{
  "n_kv_head": 5,
  "norm_eps": 1e-05,
  "positions": "rope",
  "parallel_block": true,
  "init_std_down": 0.0,
  "lr_head": 0.00703,
  "warmup_steps": 200,
  "batch_tokens": 65536
}
Each number is 128 + 24 x the weight over its row's rms, rounded and kept within 0 to 255. Layers, rows and columns count from 0. Numbers have three digits each. The size before them is the row's rms in percent of the matrix's.

# down: layer 3 MLP down (transposed), 2560x640, rms 0.0512, rows 2366-2447, columns 160-239
# up: layer 3 MLP up, 2560x640, rms 0.101, rows 2367-2447, columns 160-239
down2366 092:119118123133175087151092119165131146076118143122186119150156132133133109171112109148139104138163110158124081136130105145061142116144156119144123160116135135155081114131082131131100127127159148146088114140090128148154150109133106114131104139
up2367 099:136121081151144119055097107156127098152079176121161123088137162117152134093102081108123145153119085141083116117142129145133133152096116144142162116139130171139158122127113135136095113154087110120102129067071123136086121104155122174155141127
down2367 102:137173155168101160117118116109105166114131143129103132118165114095127157091098150116098105062151107104157139141140111149156137102121133103113125110137113123138111163108164117149119116112115136142119140190163114142145161108144126105134180107
up2368 096:141142082145144072146135112147114174104160131063167131114112145126128154164160162090113150093124097142109111106106114165119095143126083160150144124114126133084151162140144122133118133138071152091160087100171114122125103116076133138107119116
down2368 092:105087153102108122118100131064142115116118163163103118164104131134144148130154100110153102116091101090170143102147158164146127125127097110146145141158082113161175104134101160088125132174130134090156141120145102110136124125134106079106147148
up2369 094:106103133145117119155180125138139084106180121116087094144096123124152162164140107138175168157110129107121104158134134101114170138122128136116082146152149106116102112124136182105145163159133132085138109147183146135110143122103113088121091095
down2369 093:119121168148114114111101126072097118134206158106140125141167114132102134125113111135142140057097132095127156104095100166139140100130123095205115128147142130133164118122132125098125130147186159122151128123157131120138137134154157147136122105
up2370 100:106114140131139123093141173126088134123119124152126143115117141138121156191105127126126125114146148110091108100127123104106142172149162121137090123135138073118134124149098140163153129128118132116097118131121136134112140124160149169139174102
down2370 096:165098115123166104147094136114140151106156144096118115124144136052144097128133081100110144128159160145184128103155116162147116053143175126129108153114129095149138113143111132115087113124126128121130124130128108148158114085121151147104114116
up2371 097:113120149100158128137140110143201127181147098152117111151108145108165121102120125139142130123121118172160120146165167123158135178117112146118127108114133108165133108146144160153120153118137118102120126132085174128136131161137146103093095113
down2371 099:156126176102171106105115113173107122174097141154131106115113086186139142138113129089127067159135120126157156159104089116092139121151124171139131139102155140131137168170102087109101068090130120156119104067164139071185112135113106141130151114
up2372 097:092090177148092141104148113114135138163115124156144123138097106116137146173127134089142155152155109139132112140098133176137126111129119133152140146133146120129118131136111138131090101145104179143082106116160118108108147120148113110186124117
down2372 096:129109138112114122106133159151143144130164147136134096135169107104115117090129100120128119155100163144120156153142166132129130114076155108141175096141105122137168124133115054137135148098120103163147121141154120130134148110158120139144131105
up2373 098:144129104138146170096162127107116085139123165101120110150131169119138150172114148147132122110114094109095136106081146130130153125115168124130144098138147104150154162161211153171137166133097148115129115122163148127162115122157132061146096100
down2373 097:141132167101145120133136105148127092143101128148126173125132156128144132116094150119138136130127113164146124121088073101134104114131149112131138139115115177180149100127106110179139115153126161121118137152129126139139122142146099111131095073
up2374 095:059106118127111167135101107151126143118119135081088140158111136109132100151111135144131103093131127136104133101083151179156147132132100126111129133150143083126095134116140133104132150124083124154084140084150132145109131163142126098135142133
down2374 094:130154135097109134094119079145132148132098147110152097158122137100114120078161141078131139124099100128163106121119119122094126148151123144119091113120133158144122105142179186075171127145110119109146122115120129129135132144122137158156133145
up2375 103:148143109104169087113125107134092111133116136142153096135125108090117112129157123118122172131149166156110140167083122138140118101122179181162171118134144122137124185117116103125112145139095142156137156136166145138115099144147142120125110134
down2375 100:183176145147126103142145116176126081086131097093091101143091161124136109117169126156133143100093120139129168183101175113181115169146147116109129127063151145094133136161129109137169132135129132108135108132136104107121155183138140118150163129
up2376 081:118117105168151127088124131117175127147112153112081135097102137095147150130122141156127138160163100125125116163130116124137157131126137150143154188133114156151096191150161155122144151116123117162089144141116129107152124109165145110137134106
down2376 081:137126121146130108141147145160116127103147123126109154132132118130130140109176139179106142155145141097118118131132150138106128134109148133105147103191129147162103127091154083133122133096184112117153135117094133116158068115131095107182107147
up2377 093:128130129148080145145099142099140169115115085106082133099156116123133116135165098097119150127116131115156105146162125087136132090110130134136113134143076151143140113125133101132110130139126128114186083119150131149124148155114078159144123098
down2377 095:147101121122122133139138128116153168107153148149090134111147132100124155187148172125130163093084108194130122164070084144146127112113121132124117133149135142095116142123118091109150141127113091143168138113100099113139113158125096125093138120
up2378 106:124121172119150169105125112144129168119102117146138123110146178067130110119142083115139132141135163111137134121151112103118143137103140094130082155137130159115154117141132124147148103143145108134119125147103135156146104175115113139131153117
down2378 102:117127102142177168105127079111116079147102144106088115150104109081118169147105112083138133136119164111141121160114081104148132126132149142155159158128141152176133157145083101139121114113191134131094119112131120142119134144120133144125155137
up2379 090:108132110125116161102147121162152129140126156136154119123171161105122131086134150113119141148140113117111126166119107132071110119111161149147133126147154081064149108186103128115103155117110146124099137135115131152145122097120121134087114177
down2379 090:131140128187119121114154127109126123145123144151146129156108166176110145137137120104125111062089110123130148133143142135150101148140108132126138103139144098137081124125148094128108154150092140114073130135096149107129116096105109146113107145
up2380 092:150126123135116106119127131171096140144130137094091138099129157149129174133113152130127110145125126137166141106153124184150106140116084134081163096157127136149153126158100125109157128117111132171130123096103155156160136104123132127109129120
down2380 090:125125139116115174142141133146142135116167153132160092141162134106147122157158125160106169119130159097113080132139131094127100139133163119135095149098133125182127131121166128141151117134098161125112132112126122138093135084114168107145111093
up2381 097:127133085119150134120142128138155144129130114149083132119101139111154149117140144113138180106169108126121163124141139154106091132123111143091109125156152145148118132128117101090115143145148107138103144104139167086167157128144117120077120094
down2381 097:148151132108137120078101141130168119115129132171146153120120105125191142141121076153130136161082129119130107076123159095145125134144089153098125064159170135115115104137121146137136128112147109156152107151087107156105152102138141166112132166
up2382 107:143134114134105137077103144135121149109102144153127152159106148147135120111123132091120087145178079088161105166123109130115085158091144145177128116098145181153135111113137132106142136103104125129111114076117139108112102128133112112140113164
down2382 099:132121142125175110115150163155167148095181133143119138146136134089116135142133126181112166122132125160083117143122179085149128141116160117097162138114133120106134143125118114133160114133162150126145120118146109149096141073160088119124114115
up2383 105:162097116126145100149155132127171137125109120143129142161101170083118154151148134132134134115152086144095114153108141125108090157149142120160115120112116135125155129142156093097102144120117130133125124134136091139114174119122127124115171138
down2383 102:127136124134102098154165129113173096102150118119125144116133141102131107153103089135155145097126103136161124124145130097135115088156118083117145138106130127095150150126131106141112125094119185133072174112070129142137130097100154151122163165
up2384 086:120118129142145087078160151098152081116112088124140117139135093157129157136118140139103109121104099073098121059089099110098147157140109114120142139145122182105100098136138154133133112155095125164107133114119114155142118126157149128088092121
down2384 084:138112123139167155135130133151122099167126121125105115116093155121131078130135145153137137176130106122116119111081119104098124138142139098173152178124140131152104158135169136180093165101133132087118150165140144136126158107127138090157126146
up2385 096:163141093101074124148146099139160048152110133118132116110125112126126144173140145121111141184150126141159129102118117127135138118126152139154137136141111117126132156097136126146134141148120154112136091119116117156125115103118174140128132092
down2385 095:097133115142140162113152155111143128139067125156144127158114135095112115141158103139075097161146125134124149116129131149142106146079126149099126136119126079133062139116126095105113092125160135121125118112083153158119070112089140154121086137
up2386 092:141080145138161130112116126060115108148116119089182135113118107127144184110112119108156141083140106121145127134113116123141137164148133158161136103112069093118085132140134168177159107146137160131103118124177134102164154115095107104133169139
down2386 090:130093159153151130162137138131138119150083104098100080123134086154132132184149135178136115133174149113170155117128154111124133134111126145113159157119145114124139106089181180111126144094148091159145145124098140118084134129132138095113078110
up2387 098:134110140140114121121145139120117142073027096166150104148095179148138139080139127076144159121131151143143153115097142088127120139126129115110166144122090103109120130143157128182144148119128131163092088125120137139147145123113094137113154157
down2387 101:099108123136071073088132111151114135129077089125127154143135116117130135109122105121124149123117137171152135127125146115157127104118134093100136107126111107145115109104139117123092155112130132175119163136121108171142149106139102118123130110
up2388 094:108105165127140132128103133139111159141136110120135145119114115176122064095127123142094146121115163085124147087123115127113165134092162144124156094158127142141131133143133119112182117098129125072115093147112125137125138134097105159164183115
down2388 091:106115162135127136190195146169109128164117125106168122097111131140153120155128140132165184139108103061121153165115161128143096092107109102112175109100151100143108128077093133149137089117095126217121112154125160099143149101162115114123158130
up2389 138:131141138117120130145132141145127109145139115123129126132116131169141117121161100085168128121067112121135148176127154158106137113149135137092175098083117147157132160159140115158134137158132128104148130164136106147158196133148080098102113119
down2389 159:107133145136116119133137132078132116122141111129110127131116130150125135206133116137121139120116106109168129136119143148162104160173136168130120112151185133114108108147143139114129114105129156134120140146104137175118164120162138106150117141
up2390 102:145132132137152113149154116133147153134139116143150077140114113140077140168122120154105121104126161117094112158148131121115129117185099117106098125143123129100120139090134090122138131139096090143175121097117088140122123106129119122106116131
down2390 108:130129112114090088179106151101137101152147107140150105106119145102089130116141148147143111132182129116090128146120139144171157129168140128142170125116168097084121105130116105128172097119133148123108085123110126134125139160067140123152141095
up2391 106:140140169123128135111098138136131103155156070096142149127141147162076117116137144163140140146108137116132107131139116159117155163156145125112119134166170134119111138114104161126137107100115058084112118153132062138087118149159117078145118066
down2391 106:126121103133096133109166145102143126112119141131102164111109143142091133118107139154140135148143171152138115150089123141116110101173131119176117139098120134152174136133126081159157106162120136143139128121161154149103121162109186140113189103
up2392 084:127134124132177174134108129113134156115105125159172146093131184129115141122126135134112131123126108142119196101088119117093146132125112122150118132108104096110147161096148166095125105174114115112146144111117156124117119143121156100096140168
down2392 084:089141179094147102072119139123092101090102164125128123095074158123123113121130161151130144128097127131161119133153122111127115144165137132081097129116152154152157135123128146163109101138141070136151113149103129124124160141137136125135108107
up2393 103:110132135137131133128109140095109107103121153131128139129104126069127122176125165142119172106151149108111138135167144143123066119092122141141117148187169106137165124176110109121148114085142094118087132129148081104124135146114125109129133174
down2393 105:102124118129115138129137148111150119122112164128112116183107172111142157158099146132110140097142132149083125165094132160098125162116129139151124078109115110103153139083102112093170116138133142113146084080117125154060142185142124177114119143
up2394 108:121097148139132116118115070136154121090118087082104123133124173141145161109135137191131151127123115112097150107122092138114123129160123184128142142142138173161154121147109126155115144161153116140140127084127114163133120124135134117115166112
down2394 109:168076157099147125153098145115151174162157120142112125145119079105141119136150126193125117117162169091164124131116145141180126117181160102127160171159152130096098131159131144150076079159140116106142108132076139122103127154118108148126143139
up2395 104:153115116088140142137138163131109112154098161113146150097132088100100066101131118147160138109137128162135133174161177137122130147090122126149160103085068159110146123106108134133113099151076134094138134130150126127154132113137128086124130110
down2395 101:131137147148116134160112145114135150105133167122159071108163099112141103128113172133130120149121120097081093111160140138114120128113125160124150112151160113183112148109136116120122099113115086150097131100094108169156137125130099139134125132
up2396 097:134149138128113133127120163135120149076122155086149106072143172127187114139142133142106177133136129174141192119126117130147089132117163088063110144127133115151156101153143137135124088150126103111168154113106139133129164115127136156117142170
down2396 096:137139139139104125180117131129078124106122115127147133090128136149099130170172160102110150119096152159130140089096114118108133153116122112135103121166143111173102119096134121149158091114146148151142125136156169147143142166131122122132132147
up2397 104:149096124125123159164137097109139137154149088105144119129123138104138128142140138130099117099170138116079122157128139120110099121109109187138130123139083112096139119132118109131154178144106100090107124112141083145126117146137130144112132147
down2397 102:142105122122127108128143157132124168162159132090110130108120114147119085130129134095120096097121150093100126110134117156188158091069103116110083118169118148092159151126114110147111153117127129108140158131155141127139102142111118108134101200
up2398 095:110129162137114109117153122109169120098157101143098161143120143136111071117146147134123143107157119116107140107124143092106105112089131163113127122169145148136122093106162126104101126077163156174122138149168131115109133125113125138158129098
down2398 090:140107169146125165114162131102139138128124154153155132105121141112119183115137126151127121091132169121118162109102128149123135164126137122127137117107078080130121141139138120134137208134097098162126144140129144143144134073135110153098126175
up2399 099:078154095135141153135156119126116170166172172100101095112087144135127105125098104114120156168117112051137095074089117173119114145118138125127154132111176118157145142146157164156094160102119096139106119107189092095130117161172126108154113112
down2399 094:153148148096134119136099138112101151099152160144115134124123098100137143104092104166103144143135142129150136100161122089152118128117127132122155131165115086130114140114135114143154139151141122160122124139162097097128129133123132066104174147
up2400 110:180138137114124113142119115163163115084151097132121097095117110129101172131149158099121143145066114154148141084123136126123156133091126123111161181130120117137100195146135121155122159133132119131099126134099148109126112125145147111156106108
down2400 112:139090113138153152116129126115124143163146143101082120126149123119154125095116117165147152117118128117141128107105132129111112152111114111115118126111158136169088064119125144166152124145129140106083130130098121143146190139175134168112119104
up2401 121:108140136161130130151144147145150173164148174103115126131113145190099138117120147142105125095144126156127112146132115106159100127133168094120091050152145132096131088185139133088097114132112143168114133112151123088133142121162133139110143169
down2401 138:162153119096138123189128121151141100116114096130140115098101157130113099136136190150102139096124150148087100105088135182121136105126133163168171107105091130136107080083112142111155151167132146132182145107111115103159141071167136137120132124
up2402 103:139127092156149107149123114121108154072159124101111170128123120140180125183143077115118110122132118130090165088129102113122131101127097114109102124117105124094154110102163100077118155104154111068113146130155137137124125160115115159106164120
down2402 102:107088102107178153129096119131094075132120137120165136145076149115138150125143160100151100174122093118149101163088135136127114105118084129168113132149133136129129132149126141136156099099144138093147119128136121143100137127140125117122142125
up2403 094:110093128125141167143131099146128173102135111128145181124104120094104139136119189147109147155091082109110107139122122132142143140098131144138129124146113172117122138111062096100125146109075130127143117112137155126126119164129132138139131141
down2403 095:120127111163127154168129122139110126137121132117179134131125126144148119100114107119132169143104126125145131090122120129114130110185099120075124138151103101162123134083151100162117174143167125111138148149112117141143102122110127117117143127
up2404 085:131129132094147127079117160102172120142116117120097148074093110162111145098125147108100121151118132133114116153133108124088129140113129102147165130117088160109180137145157130124147147128167093128143114102116153131116134109114155106104116094
down2404 087:114144130088156111142133152147130104159100089129076084114147128159132121100125105086123130133169108129135127118106098151102169162134149124159141112110132149139148143171132159121137095088125130128110153121111096148155123142147173102105152080
up2405 106:118103171112077104133163183143143162109125125117121157148125106129149141125142113125109138111160124150115116113097126130108158157146140129152117130121133162102081112139160133144127096112124144149091160157077164089121122127124132109065120196
down2405 104:096173101132161135156139179131142157140101178099130149141133074083161111130140159137124094152067136138140160130084163096122138121121117119135156126127118117137112140107119142094123134167106105123143145109143099159096129118119088102115129169
up2406 108:115144153156129185041151163096100117116180128141161133099125127133137165178141120135118155126158136107119131192141107121182167146164111123154121105128118101105178073134164064125114113098116165094141080130141141101131142143117132148147124134
down2406 114:189133109126132164136150139139075163138122126125084104129120128125094112110116093127128135116121136078146132064077187103117140102085161108105110135125114114096128109144142180116128110096186096101114121120102131123129130125133112144129103128
up2407 097:098125151115064111135148132157093098159128134118129115134136139108103095108111159139123177153095105153113118113183131141121163155158110143190098123102145128108133151154099126152116102181090136083077102124129112117133163153111160164107062123
down2407 096:139112102125105126099082121137106155129104071091100151147124121129140120117121129096112102123160128161099150127098128143104116083143120125128131115094148125117111133140168156109152133148173114077148132134141144124142124148132100129134116153
up2408 105:145125121110143137166127097150151150103172163119104105185088119139127109152135095168106091125126117091083123120127150148094141129148113130115131111153094095153118104145134116112148112132167136123138136091133110130130133140102109141108184160
down2408 107:106122166112120155102119118120132077112150112131128120095110143128082135120147117127099116150115114166143130136119140112090146109111121108121106159108111097124129145172132146151165119155093099099192114098141117135119124145134122132136135106
up2409 100:168135124126111096115120146123090103128080134115118089119130180157135164092127110121121091133127099094124122100130107139124113120129143121117148137091104123052167148108090162135114135141152150107112153147092138146143133114139106153156108139
down2409 102:078142117137139115112136119100132135119100166113118130154115133109106143110130116134127106126083144165125133184118166129158140164131119113119113140149122116119129139136091156107094142135158131112108156149125118113120128158139130121123127162
up2410 090:152077140134154143135129155104122118070153127147110075113146113119121158121114122161131140129129070118140123129145184112125130153172124144108116144156175175136130152097116153183124144134120101152133110094116141131108131104094138139103121122
down2410 092:147128163156123079164106147117115141088140112139146161111126125136092136092066079104113104155154101122150140119125152106112120139121130147138138157104130130090193134118121187140138113119153173157161135145167117127107149139140170135137167120
up2411 097:132062175139130090165173132128114146112149151107130128108099128153128115146126114135108103133118104124118132130118116134123124136123133113096145149122185153134160143141183122142115092150140125104098139171174106144145206151115108090157105134
down2411 093:137138110124106088126133141160138125121138158116156117152151130127164121154130129118144153090101138173104096152133088130143117093111134127097146140144123162109130135116143104123143150121129087107121118131132087134126109129110091126152084128
up2412 104:127134094128133134179157137161089091151079203142137157170131124143127154146144108121149114137146152150111096114091123138111113140123128155155096101114142119127156142137119155102140163111107157129101150156124138093156099112174146127140119082
down2412 109:138190123110146150111098096119099134098102071121191133124141121177120123159109108092146151112152137096120135127065144086158133120129084117090094136113133100118083131089148138114101177134165100098091143118092116123153162119105120168133146109
up2413 097:124112132114126082135113144142133103162124092166138159144151083172097111136160201127128119106121133143138137121119101127110129150123089109117109121149143104124118185162108139148172125098120116151147111123154087122139154124146135116134135141
down2413 096:097129147135140137149124154113101150149129134080130145158113134093149144132107165106129143145135119081153118083138149127158108156167083131153146130108171101154123094128153108153115114146119104117171117116071139151184071138094128151129103102
up2414 106:143166081136131135127117135119148147139094141135107113150131140142141142164147105126148133165127168104107138120139149128103141147110154111115137117148136116127126096133157115117130143148095108128131090088134127103093118129103106154122103128
down2414 105:166134106123144170069139162170163132130126112099150156117125115136164123117139150090138117136125094162128119101111184138120120110129116175125139092143115121126094118107147109168153094128103103139114143131102142127153108130093157136150158155
up2415 084:147125125122147114143165133140147124118132123125087168160126142152113139125127149115076161188088115148090111122140142136132150147092122135090163101132170125105142152140090109131104103115138108145117129144175131160112157131090109135110114103
down2415 084:195173092093125132111095115143153136103166099154106141110138152144151152144153072106169139135136109142098112136149139119137137179145092109155148149136129114104143152114127111129113152127185117137119150144157153151132120106133122146123142141
up2416 116:123122118113124107104125140102143159148082106125119155116134102145182121088156103110151121131108123088144145155076155120120140097113146179161129136173116126106139168127173124152184116115107115125088196116146171125131154115112126147119149148
down2416 109:137141133135103159155162157128093116128102093158160122136101148100097103135150141128143098167154124101074108126112138138115113141139150121097101096105136137087123119124153134126096150133101077094164139144089067167116125112095146108149104149
up2417 102:152133153111163151127077087087134141134129140122157120153160127104119105118122090108126117147108135129131122119137180131079139130148166103159167109142108149112147155110149156123115165119113116144145170058167113147153159142151175123123109160
down2417 105:128114119143079132090169178102143089104135111130150114144156120127143078132150163133158153112107115119125121151163170117138111117155143097152097129149085096154184122152146060111138104120149132139126116151093127134140133145109124098139078144
up2418 096:124136116171118161123167163192146174118137151126110129105145124144134143164146110128111106115145119114086125137102112148146128192146141143121134164125120141127125119136143166137109150121114101149116131094098143130104149126109184166124121116
down2418 092:178115142154115121148124112111116108126109115147165150147117074111124125128141119119109103163096126152141116132125158136171122151128147105107136125139094109115120122172141109095147126152146053134129127100109104106093106184160091102102145142
up2419 096:156151093095126125112104070153152127151117136157130142125171096129177123141128099102067122173118116125112147057086118072162104113060158123158089132076136107106175084089127127128126126149161128125081158124115152101149075133137120111140159095
down2419 107:148112150151148087133141165137135121113145141141121126152140104125170121133125113134159150142101170121082085133169095142124163113121139087160127108085109148144160094098131106124168161087107156088127117113097076119103146078155099108153128104
up2420 092:112095107115135127096118154135101136128176131169127136116125104122114169166166113142106142133113118124118099119120107136148127147154118108161086140136096105094125127090072180128073170099126149130129103131168165135115127118145133100130119098
down2420 090:137124121116114111132130128123169175140180100131114169131095145136093121128140108146095158129124194111111136162111096132129085130175114109176077150111142165118127139110113119114145168167175192126151122141108141164101089160144100122093160109
up2421 107:155145162156125150157150143143114151089124091135149126125113121112090168132126130091100141126118125150144096147163122128136134106112140104139134156134119116135097148068113164125113146123161161158125122140130126174170105094139149127152107119
down2421 104:150132115154147105114124149109125123111132125127117129165120143120157125138123145092107087140146097156158186119172132077154133149100142118108143084111142159163153124106141124142092126107136125179169104147144103130124123136108114130102118106
up2422 108:113167125144098158114132089137155120144117141096128149131127121114130143114114140157114128157157128118127107126142073126099085143138095135133144109136104081132138158091131151139117116094137114134139134154181161151100151108104195157158119072
down2422 109:070168148131101109168138095137102139171148154121167126142119112094126115121069112139131144138113139139119126111082107127100105107162131119122150140117169133149117162131164140149151120150118138123151118155124157093080094109156097130162119132
up2423 101:101143160141067130140116186108118133152111075155129120112134141138144145110122133122137150130103156095144148167173108175125142156174148110090135075123108125110134101095162133155133116127148120144149140126164166101157198186133136127147098114
down2423 102:130143088166120129112123127110122093120103154097116097140130100152107132127112168069103107161136112144154062115182138101057156116132104157108172160105114151153080114164132143162136146146104129174161158124145113137159116130128101089136049128
up2424 091:099094122110088089142090146153109137162077099095119096191164113118107159169148130093134136143132161107103142142085137153119130146151146142077156128154151106148081139160139109148166129152126126169103154152123120154129148053135129116156137129
down2424 100:110138130146113144134117087134098138122128152144091107107121127152146161095102098165132123128121071117117107104120107151130127122152108086147126161144149128125127090135114158103120106097138105141155127123151165151141122121169124138154146155
up2425 105:132114115146113145155133117115136097170119163113161120141106082099135094151173123095115113111099126136170158116191127091128108090146131120132153135098140123118133125111116149092128141123156124117124131137175121130103112150162100158149111113
down2425 109:133134182173080169146126149137146123153154143114084137154146109112161108123133166106123121112157089104110172147135129158152140130143095130157144127126144130104149158132127138116095194090136114121139167089151145106158128096145125140140115119
up2426 089:102106108161180123101114174130175106132122162113130115159166113116146156177116100111143149103142141143131113155116157107123099135109158106084143156115111097137089150120091145138121137128113121123126100144116121114098116087120116109107149105
down2426 089:142118125144125107139105120126111101137100122131100164113159146180163105144152118123140173124143141109154117094072087125139179105136145170155109131118120069103140107099146130102162116089114147129121145142144087191117122139087082109170125130
up2427 094:137125131133118141145186086138137144120178119145143107147118129141115156123115095138159144115120101104119132125123105126140092153107118116149113130112181154114159169162143161145090135162164111129124109124122124132143128106111119169105146126
down2427 093:152133148169193161121130153131115138129109149118098142132107141093096140153119137086168134098178135133130120134119165133157107138154151114136150160116074142136101099171137116108111153132115139140148164116139151106098116108084134147153134150
up2428 106:138115121112110149133109091140117106097122120114119081144129148078126144140129130092109098125148127127132114136092133150126116108144110109115137104149117149102119110146139159131100113150180157128119107114097094123125130102089168168124111155
down2428 108:126153156117127154149136201130126150116129189139082097092119139106116121113092147106120144144110170168158143126127161111102114069141153131122131107115059146141132144133141103111091113123153130134135142130133115118141086117117175118120147085
up2429 100:131136144146134183134104135128106119113139093097136145123153132160137156154147125095134112094123169148097153121087135108105112131122116118138118122071113141080119134115150064142137154141124170119117116137113107187146139142137130102149135126
down2429 106:076141120116172127135149151133162093092141118145129092148117149139108148120127081150138137137107140141111135092112091104174103135138145133088128156153168142112121145120156077119089107132147169106152117109109123106156158101106103134129164101
up2430 112:134098174144143194144139149166142125089110106118135156108165162114121114110100115123140123084200148104148108126149082143110115138112129111137159124127129140118137160109123129162126098124139079112124141152131163092118161134107121107096121122
down2430 120:095099114171092102112146145127153074116156137161157143136132092144093162146087148145143120128074139109088149151122128173144130170138100122146158145106150103204135126119123114120122090112071161149146115110152153132131115130180118153130112112
up2431 089:133102115093087148162176140165123126113110123142121122132138152160159142145109127122120095147123147140103125157132134178127102158117083141125119137149149135114148162135169126146134082119087136078128134111097127155148175136153113129110128079
down2431 091:112128113159122138095174153157108104142127123113145117143154123122104116148094163072104112119133085110170169104160154140142108120131089123127157151116143107132099123122133148090128139156135111106137095137131111107103167141133128184133124133
up2432 100:083124145120111110077120180106137173122123081108110101065077175143085125119155124108144111148177117125103171135088146195119094146080100101130110115126095180120114146121110142150144130144097124126070160133116091080095120138112111114170151123
down2432 102:149139135172103105146138100121136126140092107070100128156158104169107131131126116152079093118086055102150138093175118140154135092117150120082144093140140123095129100147107120122134135146116097096122162188065165127152140128115111127081106135
up2433 108:112112125114112098171095132152118137130163138159129118129096114127155159093121094132122116144111158155134119114144090106117189129162139152119107087096141096128153159189151160156154087120169137125147128135130125067106105118109178132137132103
down2433 103:135166123148116141186142141145164133119100145125148150087111143149121094150130127136170119109116124122133118119136137145125140134146118122128121107147139148117154157091164134073104128105110087113083151114144127159104102164095134067088168138
up2434 105:123097137112113140143118102115118124125129116160114131138117168136156138098119161120124133099150146126129126125079087102141124132152130152121152137128088115154142115119129134168130109106139075154087118156141129163142157107139162123115150133
down2434 107:143142138090122129117119149133138118120120129121148127104115101111112114168123177116095085118121144142125106092174105111136131114121112111125117133165166152114142098169107107077139077074109106155116147154094134156131076115084109119193096104
up2435 099:116112155119198133104097104099137134157123139184108155098133146139126125149147111139092138078150137095113117084132132144151135152090141083148128150136129074119103085149126099087127167123136079134152112109105118139113100152138126109128083119
down2435 098:133159096143137155131146132136117140175147125076126111093125140116129149173119110119165148122193100145121085132143092163163164120113159181089150123115101126136131103147161149126114127135089079132103143162120133129129091120114151116146136145
up2436 095:095103161136136143119139136129172095096106095143099152094139088070110144136118138104107110160166146114170105177096141131155165123124112092120134101136178131087153130122081120137155115131156139131119144144127134114116128164075146130146145140
down2436 096:150137153151147160113114109131131142166150166128137118137133160176159101132120149116122087151104123116127136082140137149138161138118108110148129118096060159162115127133137098106098151157143126132122174121144111130148120138159086114144125155
up2437 107:141150175072075111134119170124131153116119131107120142141119152160173162125138172137132114120155125082172140127147131106163142111145159105165134144150150105094136087135099160149140115150157140083136159118154148149123110146180159113186142108
down2437 106:116124113133130164140149148125115150142117134119102104145136121109092103127103121149129127113139121137095119139142160153074135140162103119195126126183102141112126118117134119127148144174112150118118134158164149179095119219170160115126137145
up2438 089:151110082091092166115096152201096085117126122096162132127162143116137117153151130158156193103115110130123173113116135095111135168108111148153142151127082158130109119123125135133114131096128105114171137127113114084148128132167147075108112154
down2438 085:123152133183144107111094120129112136076140057105160150166159083117147110123113166139136112104161067122114062080162115137118089106118133093091154152089156105139098082099117129112166136096122135193138094114154149134162090146125145129143123156
up2439 090:153156154111099140143129111166123123137137172152107083117121136097119138164148088149087154082086151106148155111091118164097151127115135163146105153155111116152131133139153170126116138112164114121105114146109130145164099142154092113121174130
down2439 087:113108070135155175095160122137159125118105144143121116168112095152129158091065125090146127171154135129158132129108125113134115083154100122105126139118138155109141090102087119153153101124085124125139118082157102127091105124138099120087140124
up2440 089:129098142123112143132123195137103112169115099130117080101111127100077124153120108159130128135108123144092133164121114139174165155155162142126125123128120139150087103137167151118132144127111146154118112151129149112176119146181164107161083160
down2440 094:160169153151116104093098142166093128120108120105150118146100110127131086170083124133101146131083132112112089113091117168111136143155157178154162137159108139105159094101136086111154136156110143137138125150109114133113125121131140112112130148
up2441 084:121120144118123111120109138092163138137188130135138149178113157129132107136148141134165141134133123112112137167144149155141173160152108127114132120128150117110103108124125175126104179124124142089127106139103093100125075124119104123138131145
down2441 084:107140130119150093098113147100086130134161103095154149127082111138139115085094126142090156159112158131134124179143135129173152134133141143160175090119120190140155083137082114108104138095096169140133123119157180149088146142167092140125155143
up2442 096:139148190141104161100153094150091146091158113144098152154160086139144128113141099136140136139181095117141142112122156093140141138132195139118135131137147178118123087106111147090150113137165088130115112164163122129149151177121084126151101150
down2442 096:121145117146087128087135165111156151116119124117125121068101148197125053147127158119116127137157126109117127125133165146143083151109130086128094116105120086122164163145156152083132088122090125091111129129138095102143134117109133105080107135
up2443 099:148121110139110135183069109126136126142105157122159176148128091097145094119162116121128082096173144139147067130083121107156120087117122101083128107121139143126163111134133150167087144111132119117123120081136124136133168143146068153105107132
down2443 093:118106157116130095130166116083086098126154130084140106147149096137086184121074146140138137175109114137172107104166167104112111123086149145139154096097140108104163149169100135108093101110116119139171103135123096129163102175150118128129118167
up2444 107:113122142117174160112125146130154174139129122101117138127133152124121103132158172118137162128128142154156157118105060116126147067138117072116122108121135146166151038107146124148138113147139140152126109125145150102118124152091132147114154114
down2444 107:110147142118119168114123167143194131085130154102086130129112144141120084121144123141169128132093108123099111090144116138113133147107112118160120115101118115140112162153087109107160111171111113149125110111154117150103096119097149130134121159
up2445 096:134126143145091149075112152110116128121139104123151122118037156125094159103135137133111144080120103094151120120120073136149107159122142112087103113084103097105077156110123108120148107107137107156096135164134120139139121163138043095124138136
down2445 097:120150095165149099135091135126099105139182113114162130124134131107140171132158137119144111139147130097150177160147150162155129114203147103147098148149157122137103117126119163132120138083149153103152138097092133142136108123112122122074089157
up2446 105:184106109130092103166131113119138139116091128114144134133130117132167138128146118127090092165135185131111126166099150132112131213144125157120155117100095099128118137118144082128129179160143147168098095116122085159130140128118144084138103105
down2446 099:155114120150170185153117140122191159105116130179144175122130118091106094106155161116113123110114108139079139092152145166115145085131115148113127159134110113151107116152153112101147111121058102161124145114122140124146096081124057103131098155
up2447 092:169126093109140128126106142185124139098158127102123137132109093110139114080132077125108168089148148089170136152123126157153142134103111185137148133113126120151114121142122129118128147131140125090115123093139097108151113137161126089120118108
down2447 091:153142132129165118124097160090148106143103075151110159142140143128076114122098074111118114104152117130128146126174141151162127136142124119149145132121148133141136131125125083104091143156116138118117162126160171139131106153109105160149140158